{"hidden_size": 160, "hidden_act": "squared_relu", "norm": "layernorm", "rope_fraction": 0.5, "qk_norm": false, "extras": ["some layers without attention", "local attention windows", "gated attention", "exclusive self-attention", "value embeddings", "hashed n-gram embeddings", "a smear gate", "short convolutions", "an embedding shortcut", "capped logits"], "warmup_steps": 331, "final_lr_fraction": 0.0}
Each number is 200 + 20 x the weight over its row's rms, rounded and kept within 0 to 999. Layers, rows and columns count from 0. The size before them is the row's rms in percent of the matrix's.

# v: layer 14 attention value, 128x160, rms 0.0732, rows 89-97, columns 80-159
# o: layer 14 attention output (transposed), 128x160, rms 0.037, rows 89-96, columns 80-159
v89,085,181,213,173,185,218,207,181,189,196,201,207,200,171,198,206,151,207,194,253,187,208,195,218,216,201,242,228,197,195,197,202,156,233,214,195,234,220,210,250,173,209,203,193,192,203,214,188,212,175,191,214,198,210,215,238,207,217,169,206,217,204,174,176,219,177,188,197,197,245,195,196,221,207,201,200,181,180,213,216,189
o89,108,153,192,158,184,176,204,200,191,221,202,185,198,199,168,202,213,243,200,214,213,178,227,222,199,200,197,212,211,184,188,215,243,213,190,206,174,212,170,200,216,193,191,211,167,198,217,180,200,200,226,183,182,235,192,182,216,203,189,246,206,234,215,188,191,205,176,188,203,191,204,219,245,156,188,165,212,214,229,224,169
v90,081,207,234,178,218,216,178,228,201,194,196,208,184,197,220,195,198,215,184,221,194,214,177,176,190,207,184,179,215,192,199,221,206,216,208,192,216,196,216,208,210,196,185,253,227,187,199,201,221,180,207,208,256,212,195,175,197,185,208,213,206,196,235,219,178,203,189,215,207,232,201,180,240,208,194,172,187,204,198,222,216
o90,106,226,195,167,190,213,262,184,193,225,230,196,204,213,184,209,210,223,193,237,202,168,206,180,177,212,183,182,155,226,174,200,185,211,172,186,200,190,203,191,187,225,206,229,196,199,211,230,213,213,204,216,213,211,210,202,218,209,200,190,185,195,197,195,203,140,182,185,173,191,219,220,193,254,188,198,189,170,184,239,239
v91,085,174,237,199,187,214,229,218,193,189,216,222,200,168,198,196,181,179,226,192,234,200,229,203,244,201,197,201,216,212,195,173,198,176,187,209,209,195,155,150,194,182,197,184,208,209,220,189,182,160,171,203,229,204,213,205,190,190,190,181,195,211,205,226,167,165,189,202,173,197,189,162,204,193,197,221,186,197,169,176,212
o91,094,213,219,197,165,168,215,210,217,192,201,205,227,237,199,200,221,167,155,160,202,166,182,191,226,157,202,183,183,210,193,167,209,230,206,209,189,203,171,175,181,215,210,199,180,193,213,222,224,169,205,223,194,191,215,182,145,231,203,192,194,195,182,187,213,203,161,222,212,212,204,197,183,179,203,186,211,194,180,227,206
v92,100,202,212,224,201,216,184,189,184,190,202,207,194,232,195,199,204,221,193,263,220,194,209,179,204,197,193,204,238,168,200,210,195,200,210,194,168,206,187,213,195,248,202,198,183,207,219,216,197,205,194,207,222,213,195,200,182,207,190,203,223,188,233,213,186,181,187,202,200,196,204,181,186,199,192,204,148,205,196,225,206
o92,104,216,188,247,224,205,197,151,151,190,179,211,202,179,201,191,215,220,191,227,228,203,196,193,184,189,197,209,213,177,178,196,209,204,191,219,197,188,214,204,204,225,201,162,224,179,176,234,184,212,219,198,175,242,206,192,177,184,211,208,202,210,192,186,227,199,193,175,205,174,182,185,217,189,223,202,204,194,164,206,205
v93,084,196,177,199,195,162,197,195,222,211,189,188,212,209,200,222,174,174,175,218,174,230,192,197,180,164,204,198,203,154,208,214,196,192,218,174,183,207,214,253,178,244,191,202,214,207,180,211,172,175,197,187,173,223,157,192,223,185,211,209,205,212,191,191,244,213,211,200,164,156,196,217,212,185,182,190,217,216,228,219,198
o93,103,173,203,188,229,220,183,196,186,214,221,183,190,184,220,210,204,184,201,214,208,207,216,257,196,198,211,195,213,191,227,227,195,188,194,183,208,186,211,172,209,203,212,206,226,195,237,190,209,186,212,211,185,185,218,181,182,196,198,205,204,201,160,201,216,234,181,225,153,196,173,204,221,209,173,169,216,211,187,234,203
v94,076,223,158,211,205,195,159,221,174,194,194,180,222,222,196,166,214,226,187,204,170,200,191,216,210,199,209,196,221,237,207,218,219,214,227,184,177,201,204,247,183,192,208,206,188,213,178,192,218,204,208,222,189,216,192,183,193,241,207,209,218,201,207,213,234,172,186,183,219,164,217,237,174,206,184,172,217,238,218,228,165
o94,097,200,205,196,160,207,198,193,221,201,147,185,206,189,203,209,213,205,220,205,193,191,192,188,181,199,166,208,192,245,216,238,190,175,226,202,156,183,182,211,159,188,199,160,177,201,200,135,252,199,237,213,198,223,218,216,199,231,215,174,192,211,235,192,208,219,232,181,160,174,194,216,201,201,226,214,196,180,216,208,223
v95,088,202,206,175,211,195,207,228,188,214,197,205,214,230,215,191,206,189,190,205,227,177,190,222,217,197,215,220,196,167,195,220,198,224,205,215,172,190,156,175,188,174,195,227,200,210,202,223,180,223,189,199,211,230,185,207,217,238,175,195,179,182,200,217,216,183,229,179,193,175,225,191,167,204,209,212,206,198,188,198,198
o95,106,197,212,220,186,231,234,215,162,202,198,218,201,192,161,185,207,209,204,193,190,212,209,198,205,183,219,226,209,220,189,182,150,228,189,245,225,222,199,200,202,215,194,201,196,200,175,177,186,172,194,208,191,181,202,211,218,233,206,232,172,196,201,220,223,195,227,210,232,198,163,205,179,164,181,189,227,206,197,179,184
v96,087,197,243,177,202,220,200,236,206,212,192,213,182,187,215,202,204,184,193,223,243,200,185,168,188,224,217,180,184,181,187,222,196,193,198,166,167,192,181,234,199,153,170,227,212,201,206,211,209,160,200,216,203,198,210,218,211,209,172,197,171,212,183,210,198,169,197,188,190,187,193,184,232,195,200,185,193,211,160,208,194
o96,101,199,187,192,171,241,227,232,182,197,199,196,187,197,177,181,178,206,224,196,213,238,205,180,203,222,231,166,212,219,171,215,192,220,221,169,207,186,188,202,252,177,199,194,186,188,191,212,205,176,178,190,188,209,183,190,180,229,197,231,193,200,203,226,229,207,224,198,209,215,202,218,196,206,199,240,170,162,174,195,175
v97,094,209,204,179,192,192,209,178,216,204,195,185,197,187,203,227,216,207,204,177,218,237,203,191,184,182,174,174,156,198,213,196,231,177,200,177,216,214,229,180,184,171,206,161,232,194,182,197,214,202,186,190,179,182,178,211,212,159,219,206,201,203,222,221,199,262,179,223,211,199,181,203,217,201,210,193,223,198,225,187,223